From a checkpoint of a small transformer trained on Wikipedia.
Size: 14 layers, width 64, 2 heads of 32, MLP 128 GeGLU, vocabulary 2101, 0.716M parameters.
Each number is 500 + 50 x the weight over the matrix's rms, rounded and kept within 0 to 999. Layers, rows and columns count from 0. Numbers have three digits each.

# q: layer 9 attention query, 64x64, rms 0.172, rows 0-63, columns 32-63
# k: layer 9 attention key, 64x64, rms 0.186, rows 0-63, columns 32-63
# v: layer 9 attention value, 64x64, rms 0.203, rows 0-63, columns 32-63
# o: layer 9 attention output (transposed), 64x64, rms 0.331, rows 0-63, columns 32-63
# gate: layer 9 MLP gate, 128x64, rms 0.213, rows 0-34, columns 32-63
# up: layer 9 MLP up, 128x64, rms 0.221, rows 0-34, columns 32-63
# down: layer 9 MLP down (transposed), 128x64, rms 0.147, rows 0-33, columns 32-63
q0:522536514486546534503518503480470481484510497521493534540434540489525459538448440489506506501462
k0:498515481501549445452532500491482464484470449483496527464506516494525473517507496517514516460487
q1:457468488532437443443484489438491484490472501492501471552530473488482540478497471502477502522532
k1:509489481477458486449499529538500511527471498527492480519495472480515519467524483504501492484503
q2:528473553528476495499505550516488501460494520494566445505567487471520499475518489467483512491489
k2:496479498472465551486519458504521543449545548528544421557475484501516512533528468465498550532470
q3:458529552532445503449517532502519510487486494479496493549438501479507483541455442511458546474448
k3:471500471510470499504525494466511594463520546566537511530504460510488466541557477489440524496506
q4:462431490509508493489476501493475535508502542479524471476516480505473477476527501517492458547552
k4:495465482486481539521483528552452422551429493502495472565444490539512526387504531534526485514480
q5:501476430430462419523525467500446447521503449487473446502572478535498528512531534489466487516567
k5:490536475460521515538474473462526468523439482408476470525488494543572477438477595493516498531496
q6:443507421469524458526477479470455467520554471521482457508574504473493612495515554461565452497534
k6:485584470441469458527465551550543485582489496452506372519487552522464550512517547528444505578468
q7:496480498391457434488582501520479594482394482460472401518560438518520458484449542450439459495451
k7:485542461437439496491569435457397395460555608456425528469426539516568418514470502449445531579554
q8:575477564551501528440516515559614573532398485417549502443451475451494462476419527492350478484468
k8:570536509476463523530282554465568616495521461455474341459501498448438457657520527436513526541545
q9:457456405550459559475502423469293487504615443592542604471398649582455621515510528569513553436524
k9:548481477472374606482519384509338541504567588474533600437556477422375545500508457424438528471400
q10:536530416395576415433444416586484386564612479384487492523552406489661604516426453492494511545496
k10:557413559460482469463574491528496374473424606422624444421533258559481606515554446557581487435485
q11:472394447511362546532405434526491478617531525473469458427515485580536355505525525454401370413565
k11:501428629392352461523508461525506476465470617529454529465493546422447556480402459614453462484602
q12:507436521572534398511604598586604420517551523557367480440488598433480490549512653453439560577610
k12:481471501564462459528613618531530503611458419451570540587643645489577502539651463504561488715457
q13:488568459491531521555440535334463463493416579502641484447478527684606485541520597617381535472540
k13:465368561531362460463401435482439419605505492641529582563511559533470451491531481572384578504366
q14:532454591524597465534349464447445404471487455574488351393406333561518493499468514503567406529500
k14:289477512558521329562400505438489487471590520530563492475554491429555475452556538658496546559564
q15:456429443497394407641383568502586555589506594518579382488507544372531585540353458351658588417579
k15:542397552475401416570539469671524425484540523438573411416404543437508537468529541581598493540523
q16:473494544462504463477477506508513538483514579442531487451544511473447536512563502507443488497523
k16:510492505515523447506503484499520531451522506528510491533493497490499508498490501487486470498478
q17:484548461500481536481543509437431556553466436524475456503476457509516502527488501482497533465487
k17:505552494487540520431525496449481517529446473502462457460473488494553500458492487505533538458485
q18:476491471510506487505519439495521498485528480494487459530514510503493542452511545488536482513542
k18:461485464474524508498474542520456458494475466464441503525454500528521528491477511530527478493491
q19:502518480520474470496523463520469503469494479563496458484484481468509513497525511479490476485526
k19:499518465457541474455526518488510548483487474513485440473448503518476494498486493471516504457496
q20:497528458483406513489524448472453472511471491569456451509469482517564528445450479459512498534501
k20:535516488529554482488494535429543517506462459495446497516483473538572536507486540545491499476522
q21:457508498501520517551476513502468473468515484529477527491531479488470544498505547487565478500500
k21:515451571501496575556490480469523506510499528449518495517496505496494516531537477498509509527497
q22:600469554545475493483490534519467527485442561514569467557506425482530501475537513504470501492517
k22:525514528451502549558426495458572527469533532469517377513432490523483498552517510500511526519488
q23:421540537589503522473481504440439466510545515376424553513472471527478491470568474575507513539552
k23:475513447442432488511460456451504479475533462433434477462512542520536470614471522469576485584618
q24:511404493413505486505572441503533518496582453574522530475521500476490387585390501455512529431502
k24:550408471509485525430485511413392578512424410512432561417580395464570361484410496530604517546611
q25:446523564453414590625611500396403642409477580470623409479571463441617417556544597589528420477464
k25:580540691519486563471583456393385568627436420414608544427608558477535477422567530546503544431501
q26:417565543570486482586480516515478385402485483529518570486501657607456421529419464458487646498464
k26:520512494393381508472383595482445336462490412544591422429554562636504533420483478448598513361500
q27:561486408578440526380434552306651543429597577477556516564381476576395512352507552525515505481473
k27:515441555416461505427408418461633485548552496437585573515544467500536416331493555554373531628433
q28:507508525423557450546443573548581616425491468555448578510503463550490620468716497472527613582515
k28:514638528567372551518477435502454481508581374657551519601448255565408455460557628364530505566590
q29:395516428394504668456397478467569489498421410528498493477716627529381449539544466578566462457515
k29:448425350441513536428380504569457407412440479334484556437415460560459500593536488469518486512267
q30:674509470559586454437490473602419602492561506478530511569485500523520452544527401498492502540711
k30:527517394642647631481495380571493498564589658407616403552603451496445445469525457643463542492506
q31:454467474382594498603541404494476455658535377559517563456411474414398589394553570634492417507476
k31:552400366358567491705546529528428579616497417460531564528471425377427534492541490507465603548506
v0:512538530539512539537455441452532426507533445444543510533495497449459607606565458525545451437572
o0:519451418581452393555486453451593473471541457479479507432515490458476544554492533500534531411586
v1:384486462470498491523487601480495511367464480452521537496475427459480446490556474466433424514513
o1:457532471480487492457556533461460558459495491484564549438526538512532514522469447359498464529526
v2:463430511543409436428510523547528515539497449547522584438532492539445620484560516401452536589492
o2:531484551461414515412473455519483518544490502503553506514496525505432595551464444425473479490498
v3:539550515510474454521470476458409566458478502514397508508518526428518440525588448482423504528476
o3:450459537515486446483476520509450431524604533419514578490588438472586404510545392506420498495468
v4:450498461547476501602453475563433423522438545460540448520459524484344547548463589485542554503476
o4:494481521580508505510538435580519400361505489334564475593570492499485550625477560402536480531517
v5:518413578483437481426490470548522524513518502429522512507457529508440349449538460476482496546492
o5:439465477438487489422532441533537523515466523470489545503475510510488478466568491356498501530483
v6:463533436437454536557524471575588484575449487456534488470454530558450430455489452505513406602593
o6:459565408543500526509582478495493566520488520445513365434415523550466491463383427484501469581490
v7:580449450509546462462435449468527452512447527508532632695487531400456434480496501509558438550483
o7:587403463569484460523506479513484472509365516514500560594491490378478468532476571473505426506552
v8:434480490440508533654431467458452542461533462569462475467505495505445470516482463533516490601413
o8:570520545600500494618479561549516531464496447441476423493495499530490436509549479557482531605428
v9:504485481551552459437492434482592451468505528503483555476440560501409543459444517450527428462493
o9:446499471544495424503526495544540414526469439557504493480461521528463616495510504525466463463505
v10:512538443495499472488522519575535442450532360428467535486494461539504537484490463478386467465493
o10:437463378535510552499479437450421546420433465455472531437482513431500557485508393452488460494502
v11:433433469598544414513495483531544578452581500524489386448511460603481564473466480519493431475577
o11:431472592551367487511529502522505540517459459492532401446492573635550528528465463494470539510567
v12:522535403534473538548572523453539498483436510559503453441590450569504441499481545470521464568463
o12:521580493457550491632486520541477462507371525597499444492486512534370428444546485479503446541502
v13:583518489477576406516511536534518515441463521511565534477562536576537461484516554505490401503470
o13:465515444474505459553502540554379478451464467650483508501532529499533596453485575460554353531452
v14:487511547459525446490504460514509480571561550457559632522575573589598441559560431468496559446573
o14:553475486452562508498490483569566446522578525567402540522451488489573474538592506477548524497560
v15:563519505520551520449483457546439539585474504539554494407505503454576532492520608505434375489527
o15:493540548544552595459421520539523545455403491507498486510465503538517494515488585578411421568523
v16:536533429468546507485547446549441475465497554489540490524491537531543574521476476385475377483574
o16:505422508525540538449482446546429545423481493574543458518396592522497506536481504489547496466481
v17:547513618493566559523561530590515546449493512519559509524397478516536523431584480463420460556500
o17:482512478465536472536437477530516544461463479516496486481357518512543471425531464507405398428582
v18:441509442561519433447582403412503466485424456524515531506360476564521501536615479519566528510523
o18:469463495510473440494586502410542498424477471524534558562421513542497414540488473599552512463530
v19:539578454550516486515567425455551521546462469554472535577560558501467585401486498416466491480650
o19:507509483550516550462490494489583554441484451564542462592487547487391549346472470473446582456546
v20:565417561539506422528491434577481521405456400516462428454482524507553542461471543590479555483474
o20:491475491496473422421548492513460529371443385544435493516562580561515488450534559669414546510478
v21:521444486463485543547489510569506541485492495465542481635508450547468513540567482513584508566457
o21:470453489477480571554481547533450395529487473441573531568522438614540429555463533539516582405409
v22:526523471487442404476488548535471422586523513499493451626553469539511441434467566560476519416561
o22:515586446520499466519441496580488354479532488395486454580491533458518541478506504573520562427595
v23:449537453411587573408532552496427491571454456543502482487486484531530586519438550435448551545516
o23:409490555414574524526525575517450541472458467539476440522528503507481537481540539452410594485557
v24:523465577461539497597512505448493508500499572471468541597502452506476499511511551498508527428541
o24:528466465483439540541468470523500516500476555442409562527479458440463529517521524469509541429508
v25:515538520491527510521531531338512560652521596502457460440464470546480544434540460536483484525426
o25:474538546490456503535584393424458612542567501501375471531497496563485548480559487588417426505507
v26:489430507463491583505491483513524462506551484494508597484552477550396398536445533547423527476469
o26:478448522620531551561496531528537480458481493498433547476466402491504521473410581463529523515552
v27:456438456496582472512526457543381507480449521528471449509476547533562495456508507473504448426443
o27:469464535474646421464500568580559489468516517447548437540497485503511547454517533519557461549413
v28:453551534534544520491527444517528515524559485489486507513522558566470439522544548497514522502550
o28:506537572554427465464468478564483537535558548519477506451444553471452463463479601481449470429512
v29:561458544532455449469474537537445415600564463584540467500537454527412505543509448506598445497444
o29:492533493564486494522516552485523477604458481562464509530549500550464481565527487412592469502506
v30:501441511490508417495469556481477478417485561435490542507570473500397506568523505503465477497503
o30:512498500557539488549487705479542446503486540410459612478518602551474546561525505480469509459473
v31:417447496548448523530529539486364449485566539539485542544560562495457507526529483479465581493595
o31:422443553595478560491489566518525415483602516488470551501590454487437488553596394503510512521514
q32:561504461506469471497485472510546484532521508500511525485545488481524458427531506497503513542537
k32:474466496505521488495473499435447590508471552464486488443559458478498519535457533436540492515504
q33:467442417456484433461499506450519485454469484512459508549471516579508539504474528550445502558495
k33:487464517502476543555514503484488530526506536506456533458534422529439485475449455516476430527557
q34:532466564465481558498477524479528515460618564463567472570510521498423465454511529498468517509498
k34:481519497499512511481476485603504484524493502530550512508461502476567518506543507516456555501502
q35:514482490562515483522503496473518483513497549479497467478496561483431495533572536457506475480540
k35:462503469478472502516486504533552539540517492504505473592482435493454502476515466490498523498523
q36:518597529535499537426510516558581545506520502522521516504479513535545490542457457514474525503526
k36:520480492579494479493580476435489436530463494494433543421547564479556478522488571515525579415452
q37:525478438474475477542520488524508376499499587537491488577482546496503469482537545534508543515511
k37:449577452479501494524477549452508523523489522519532512533463478460468539482479537476431535443542
q38:494531392434518538521545522581415521527569516595516504502532546506411452478527613459450482397536
k38:495488582462475540546465468485564514551570518507522457504503519468452495422523484484523450568480
q39:486507419494484484496582518554471444471552406522521362444516551456522489530478547457517443484525
k39:490476466398444353480533492529417530424528508560501487490459462475482472501512503546536467438478
q40:497490559554474467583400476515483519489389469530553498530443442512463476471487476514489476496520
k40:505462443499486565459571424427448456462562503584468461478457572472434548558505566496515511531508
q41:504545469526541435556492563521504476534483482567506481482493551492540479463447609456516491461580
k41:552412502481489622459546439472579505503527555495529515448550472436520511571492505514529496476516
q42:517480555570464477589507557550525480588554498509510484433567546465559474464481539372535424527479
k42:522555490415460484492451525490497576476539538540506419496515588520545555518466536490527445471506
q43:504554437495496530488598507506514560479552460508461443498467519528511515535500493576510513599544
k43:472475500518494433566490530495503476491421528510530562503598500468489528516479472384485450464537
q44:512485547584539435509500524448484529505508481518532475508461462513509528432549439532521494477464
k44:498593512468447458466501545418502588443491513465526484490420459478491508496509523565427524516513
q45:455423570466485471489510514467532496528527486497459433560510511573446515522437399524519528519492
k45:477535520482529496445476486499505543399462495491527533484449544500502540502588514465506508508456
q46:507622550455492448467537432550511515521450414485581419494485498533462414462447507536488465557436
k46:460446495488565464622518475509490452545471555463480532459543560493457509513464588455507542497576
q47:479532529495468552541487492488468502472515478501464486524451528502528506371476533530541500480547
k47:497486491507490516520517505466516518554508464505516564474499495466481544453459610542501520512429
q48:522470534459492549452469486458470572507529541510499466526485486516480547448471501538535536491435
k48:515554496535522539582501550578503479548459489490522477526479511536542497517462487504452415481458
q49:483504456529507495477548455433537547510491459483495503509445483576534517499510482471440524508513
k49:454532468487468480504469484485507523514448523476477543503518427547441473529470526443513492481541
q50:488452465449477455455531501465500449508475580495504491568464497498473538539566492508472521547493
k50:503481569495498474477475528513487524454470536481516518496542497499436474443495454461462507461545
q51:562422438520492493521530488426504413492418593511420488529497507488542535541594500503500583601523
k51:509431534509470524574538538585534458482469508520459490522534490566427477487485556537494455496456
q52:460539552509460449576508475439482494458535488494519505511555472453449471383464555483546496532555
k52:549496536488532470508459546434479615490539495532540485489427532494497471461444507530536467552454
q53:443489476463485413490480542463506499522476454503487561535576478538439479485438489527439527453431
k53:473599506539571401580443468547446525498396527513486498429511510536503415517538517481495496483473
q54:540457448497506412515524478430512508446497487435527443491495551452499524610588517468490558544436
k54:467578558533485487479509545515430476506553536408572513498517539472494521501530517486424467536532
q55:489384417481478393545513530521436517448498587463481443571568507484430540511596586511520539544500
k55:464491466381460469532564513523497499480574496524549481605431595567488566501569535522472489500503
q56:459515466387478555537550453459491504478519522554401488498508634487510538490465534473555530530403
k56:500514473489440452505574552527488493486550492501507504514486513458480527395454506490592430463479
q57:492573514445515501512439497538539468475454464543521415646431467510490574479524511456473468533465
k57:562490496558562465529501476521614469537500550553523506482398467534536481618597554457522550593491
q58:497493428468459543421484523451574580514468479452464486430474483495521481494526477480460525541545
k58:439505505452555509566419514532541416559481551495496470586533494527481515462487495469537510548509
q59:582526472507530449466499401424578514616483580594551509474562560476466467476509543454482488474572
k59:493555535420482490478484497596509502475521425501572565555547466549468523576477477538424571463475
q60:444491464442500486496515495379428482493446488502505488501543448490501511444461450453536535500414
k60:573501614484511510575465507598471446536528528481492493486480575536480483510546501515534459414575
q61:436523512472485500469445569542503513523390511491523508541517482489497521485570531552503551473532
k61:435548513547504496456521492519476521514578387482433537465478542549490541484570507436482524609490
q62:473510493513482517541518501456554532490464467535446459469500448542510482477514525469527529519500
k62:473518468493532553465512547529477502520547473469536549512543535491509615433427523555506481476497
q63:519486472578472579486526426488436487534455505498528410417527510505505548547430539448540442496486
k63:509531533564521443528516533533496461444512438443518459502506588472515509501468507511490496438513
v32:566543486467490463531480639435502521503382529415545534480643412534590471616471516514482487573444
o32:513464514577463472437490494516477383568506597453459617485604531488622527573474542515502486490469
v33:510584448507411547431475519585539535646517470430409455426491495364432433566572535487422624496518
o33:587512557516513538482421499596620559418555550517529443495442525564568494478526533510542409538537
v34:530432489477496489464490478526421450568575511553405543406425524530473545558669515444510507386529
o34:544515574500504449486466419529544523504572517589597511467475538505471449370454587574559450441472
v35:561457488508480504517481524485508494526556494407490513542464541443535409427507432437503466442529
o35:554409613499483496497520521541479533476531485407566470483529558468442467524524496465483513460467
v36:503425459428536388500484555528436576526547501496527548461533486488414520603526576476437436554551
o36:555423552509459514492475498475433486489454512579577551473487433557471537466518504525429535461402
v37:606473460525537494466489474473456567471482526529491387538524563434569491512441515534485560494556
o37:498611488505523574488593463513507565551555509549454405500507657545468462429501498472509495504566
v38:447490497584471438402517504509461567499513449478532534405501482505489517533495530574498556504444
o38:543451541522542575515556433567472501435544521525470534520480380552563472469488490514509526450491
v39:528537493563522577551508549450498509447478502424576517503501508521367469515505525489555451424544
o39:427478495460602499420461501507568492487529503449463583530512480482522517550486398511473492506464
v40:442496445576573536495442424485534585458469479522511519504597502436448531508419461466553511533484
o40:524479510483485578525430476470549465473486481482521474513430485513460583386453542466503423551437
v41:464557517522471466523528532523520440448507519419491515475579442471555507464525466481484493493477
o41:503530513547389453589429601556565427507503511473478495590504428407525461473534535450548470533513
v42:497552501468496554478518536478469497449535465598546529497459561421577486564438512441385501498514
o42:473529557440455483406550530427438500468502471464473537574499536579477392450455516504553514430519
v43:392459491491600507478543430418470528493537477528545484414491523553500510509500507524460520506530
o43:424507555439423509403535444458425509522506517502501550448500469464591492486491414549520538406508
v44:460478479520451536570444551503443550491418529433535471526524414540488452581537471525517435589366
o44:583500437487499624469481543517549451559536554428523535541564496535521492529552520421462573547508
v45:604464496543524579546527475543388456409555460508425490469496585437465452508551579596479552508507
o45:480528526523590552495498462482526618522490592506505437555495607464510535427521493523497531566432
v46:454524473498483455457479490503485513558454503498505457493506505475422563516443479497570538580517
o46:472537437506499533463474561504515505515483481482436437446472550536557511579517515574540440466493
v47:532505539476480418506444522429527527648575525576494568449577497555583427616517438496518549513507
o47:464543534635512491421617501528494530508514492465524536474506433607528504539490531473520472463528
v48:464485448511490522450554454436507484555554560555456550506474503442527536532469568506461487472487
o48:534523511476496442498555572500497450461486511548545498509532564482456463466494491467514481446455
v49:508531477522482497380435469582412486542494470418553509437521488456506432599492602532497471494510
o49:544478519530567560426449477517490418382495593495495491535524495568509471575446504472476513423418
v50:508520463472495545442511495456473478492446504492522439532435453486520470548490468521504497579514
o50:487527385502510483469533524492525468479465548541432539529552524483578482470543514433494467475502
v51:472431526533530639525482541446461493410470483421443498473539512612445594507456616435431421504535
o51:504444480455559544491444470468466497438480529476474544496494429502551447455436510611470501602421
v52:601435482484491485459511582413484553452465497541420432470505489479587631542541503433549509584482
o52:518494438564457458420516513570567477574385520498428500478458646521507495414485481492409483569562
v53:517548596513573412471444560580512536556547550418492452445462451478516554534454533499554505482480
o53:512436446517482462430447483494551484534511487434504460542512352495484551581536503504470456521476
v54:472531499558553462489499568544423441452477503500458533550468485588506510465426560493471588557553
o54:531568473520480488436454490449504563500429531497432519493663468499566428515501476546438523476492
v55:540459514580547500405518479505494456529481490439505566490592546514362492586469600498531470515527
o55:472535464535553546432459474506380552451500533514399554424479422459563500522512431508533497444444
v56:542466449544443521459505506549432555524450520506498402540525533589563473552515567523386583609513
o56:488580538510506601526411485508467567507502519568420585409564625460463437465445486434491505441554
v57:547591484566483466512542533563543546445488554441535555410491508485628447553559430528461478581523
o57:475535559558462480452497559557620532524577543503414485502510402455508458549508509493468493521529
v58:469490523432534460525465535522529562486506456434454533544592501564507573468546478525442489465498
o58:546484556523449469509442472445498533525464606439549516511535417435484512582615571489501539531584
v59:443425460568541506446447537482572607553466494523572564460462469519476585532440497485501478469468
o59:457508411528561603532456500545520480444529416472475511478480389593422541546512461544504455457466
v60:511538416546419454522462525508525514563475492495563510535521446618577509505458519340494458503528
o60:528394436516380460517473533484439516466513545423434566362601541503518442508467464430576496504487
v61:468481434528484525536421459382440506513572462517500494517469563520530564518550503431563435411576
o61:492433584492485554495524475525461467471537469496582462394501527499509561410417462604452472511481
v62:510516550466522515502513492473503492476502548541546564498545499501533500450380574458384618482447
o62:400440518444497507556508454447464481569490520485424509480479420408465471469454537531574494424487
v63:511530493502467600455480566558462593556479544479459470467503448497475444445411512393558480576502
o63:468477456538462607457475568559507476449434543506429474498576584511484532578432415462511439559524
gate0:490482523470478544491526475526461535420530513429536485589522443510454510496451493393479479446478
up0:515496550423523512459516552430471514584511473514456423486580502519469442566565442528455515412526
down0:495468524528538507410478415489498538448509529510562498583438486497535449455495487463527543584401
gate1:554505406478518519532484421517519474382529521586487493485528524445486456546488488449509458565558
up1:495523524573630509438538409511499510544504478523545467469549473519432434504412484447432432513524
down1:454420569497486488608471538474543537464539430480546444475490506534484522495441524464512443463438
gate2:531509466578438544464518484576466485582534480560455539462567440543492541467566577590410453487437
up2:511366517456485502481474487437455461466487605456476401524435454513479550503563511408517522481542
down2:464508518501589496495391541474579584543450492615447476443476412522510433476516495587438504409487
gate3:491501516544529561402385442485507527537551447496579528499391499469501517423534445470481527512585
up3:531497430464486541472453487552459484474545519514416495589578538574533583422556516460490398459521
down3:502518566531461469458472428451578551541538445463576502427422503432487455545515451483506593488500
gate4:501556478548505474493522428440526496379523519406564462511471569458480533539475512436418492475585
up4:433534545527542493509520464432464548472390503481466558532498473413537483515513460511434521529509
down4:530495461513509517484460532502484541628496498559441462525483497474407506559526514550596512505405
gate5:498604510551506508483540500540520490545442414537550547575391515504539517532573540496486534508550
up5:494475528506476552465459548465546440574514620484523573503424525560542557455481466549461457570560
down5:504493448583466488511463503447409438519483503497497510445661448499458521600515552544567428557408
gate6:568518454509537506528591423486537536435469489453421470500534541553453478525459511423477579512523
up6:460561407443424460485524520546571538391516538613458569458498487473376484504544520478491385487391
down6:526390466450538492586577512427589512467529484493454522449507469552506507505538494458549629521492
gate7:505459527528548394516527424432496496601520519437486481420556562576534473442445505526555390598456
up7:551509561459556486496366417325521436533473605384574427494447508507558513529321471551486571478628
down7:540439531521463614403535541404491517442634564505539419517588475427551599617515468408538515578529
gate8:531580566437465404528524419507481508462456495460519517601447475544417463354504529561524453519435
up8:497462429474554394516523508557491455473456456462513598415523533553518504490641454497474354513576
down8:575513564460538389576477469507511495479415549477491527523454510477465446432335565472473478480493
gate9:445471532496504520519498510531439521503505578580444533589520536509445455525473504530524453356532
up9:461428398468536475497507527370558484515544535432421564620486488455578480461554476468443454471540
down9:474528503526459532533498505547480554487547581571474492514600540592405546529414494491557535397598
gate10:462526560432639536532461461532458632428454438433507512510486421518592488463523570484516457444515
up10:485491543419543487484563459566460521416427537506488451590547459471504388420525614580486449527427
down10:459484529501458460520509518511539468606548475500512552427522480566472570549480352483520480470586
gate11:473471468525474544498534582397478500544518540526483432506494540473462390417627499477549508441672
up11:478492507637559423479459522435498549506512453500433548516541465462481508515584478464484495433608
down11:469544430577521521473557482555549603507459481536537509477480584567567580465404484564540519490538
gate12:449486495523442457547486477475431475511424557541439433468469476542430547496569441536414509508560
up12:537507476593532370494524574402529545487427563440607501415564536468510439566544493451581487574496
down12:444534563450504540554521574527449491474548450530384469421414563473506516417472554593468605449532
gate13:429524463569409580502476447519514553511536517540474502508508504548502571484442528392411396564450
up13:449511510579519647500500443448559465508542453511504522443522472563429540523466598561428488467487
down13:505507526535494420553518612484450453513538420495529507502491594505520387563453478557546533447485
gate14:500470478496520470469406525526497553424432589499555566533409471480483541451522473547559500498549
up14:510475531524421558513478545573481489515523497485539487543536535479533559497576516455451608537497
down14:469441465495574503442447443522522454474481505499511512474470487548447486576504464513550428481489
gate15:491544487488503519508443462448469414552443465526515491586519499495484570445392441483486515476494
up15:490491459488440528492598488547542505453481477476467581437595485540424428513548535504511455598413
down15:470490470462522488468450430388489432563539575525484532514414529494499560571486384511530472466555
gate16:495557485455440529406417567383527579456442570529421476502515478515489634504464461571536541523515
up16:471546556545456534538498442594441512420526537545438527460565554516437553546498599482596445554537
down16:514490522472580536448514536432610502478590532457490422494502483558520535490391501491470483440402
gate17:544521476496442488447536441540574378571545616481466400516493441518517484464515495491527464468444
up17:509538563533447482461580551493534437414438456539460554474553548485350578517506536460508575546560
down17:527569419518461452470481481552437382465488486480455416504369456493567521572519501568497429431465
gate18:523507525492541451525564443565494489478480567509532518551447514523486504578558489472506542498436
up18:552602573555491409500441477412391443466549493560605470531578533497393505466444507454458436517574
down18:507416380620489540546483523464450564431357550519428492535541515594531537570493545474497511520428
gate19:443428528448486499498615527449533519533533605536459411440575475463510469544457477456481471507392
up19:551436592534454516448497508436519502463479485520532468664477475476586539446503498505487524521485
down19:472539499431483483437526567439523536522591540580574537426473508536507513459472454351526402428518
gate20:520400433560464607457609495493496524597473507625528484509491498470523512527522496550566522497502
up20:426489515438478517394536532504519533565599467504527494493508524444476506496484585579429536443544
down20:591580519519542471457511528464489535494432479479509532540417400492428467425505483487449520538487
gate21:521475471461510525474557451489475426525490484504456513507392465486437537478474438422453450489483
up21:464485535527580567434432481475465524571448478446435448442531518464569522473479543489535446555469
down21:534508480447456397481480542515609550421555542474564539526538403504454413441518546548554552379576
gate22:485439479507598470468442505469434457479476437527476574505469482543433532472492545541490529508486
up22:492498487516444503515550484501463511536489516579458452588569530460552523552540606450512469512499
down22:482465524501533560559541564532465484472508495516507501483440540522432480455489496459480523454419
gate23:452457551553463389446533490526578558513535476453509454572408540546406522425481435486606450498435
up23:489442515504484416483561431535594562481492514531471501520534415580517532405494473512410442448456
down23:541443448534502528508453610458466545447509502507544518379525459454487432586463500463459534578621
gate24:537584466483498499518509525563472522507406481600447477572526528543573402427426525567510552412418
up24:504412516492464425527541484474515512381464470488566472409533507499543462543523459462473450605453
down24:422578497519528612467448470546499577511511545501511471632475532513436561472556471469529576545512
gate25:433462516520480501423477511575445506508446491511464497471484564558551566396543524395520423444500
up25:516486477468536398611484546547559478541483415565532518597492534512451431531430471607488458394444
down25:537543629514491474506524483601490451536529412569453329430463530475537435479462474520483463459486
gate26:555469533511524485434463488518526543551399485469477494489440397534563437466458437487470496476562
up26:457520542424445531529490483453506507468481484465447495591469524424583501513477521433590438514418
down26:504428524561561454425484515551553518535596478488576448451531485583456439497475484548441511486511
gate27:521535486458445446486547491559589380601496562519524505506548504457431460512402529536552408607535
up27:467363540495513521598448435475538525503441485452480479434546500517442478498485381458449499494478
down27:541505525564409554595497520510563471387568465471481526497492492560496476554499537552546434432530
gate28:551514432509512521483472570481425544485557390434514575527425507536456464479463570616466570522461
up28:471468427509425544432427394542495441513453472465471421458495501481534447485574464434447511541451
down28:480518590462554412596463510482493475501622469418557484571390566548490491463439526575518441463496
gate29:416637503381438500495513505468542424526529561590475485604515520561475596542423418542537418554518
up29:435420395518483544507532526402510528510472413568453510543654421452497498409428399531491531496495
down29:646542438501536488451566413479527466473438404536505520494452464516503605505502537522514477508360
gate30:501475518563484514530494510554549505472481460518537491468511488519456440465473477558480472573544
up30:532513526475504525420468499507481486576536527533505479574458457457551526554477464495442496532553
down30:485524458489564457553496406442499450464517464502479513490513525505449501510534544451592490470456
gate31:491548433494432447472489434566487475373431502513529482512424464477560549422519565436503508482504
up31:531484514561400531539533480551388547466459513456394533585501531474572449448513401454575538473528
down31:462533496465523625456435586514446473493446478509495491427545457555505479532428534456526509479392
gate32:528552417596478472391464567469486469571531508515431476490488536526445529437424528568516614607563
up32:444462510539578450560436516512539590484456570598486506465464419513467479484514517508567565535449
down32:507524510417572556492520460548484482589505463493492502508436482396521561445627451529419496515519
gate33:551472468440459531482507426508500556380577434536490508524495525474524537451405527562425382528562
up33:491504471507555598493509464526512515514472437529526493435453494509539575530521575571445464476486
down33:466535517476495468527558493581492503568437591514508518417539487549546439446574466468519540527560
gate34:499387406477461568398469529486402558543431558490541403411503512380464440446472493533474461530444
up34:578480411473456569531529424463594533527455476521499543516561568567525553545599446542490551562472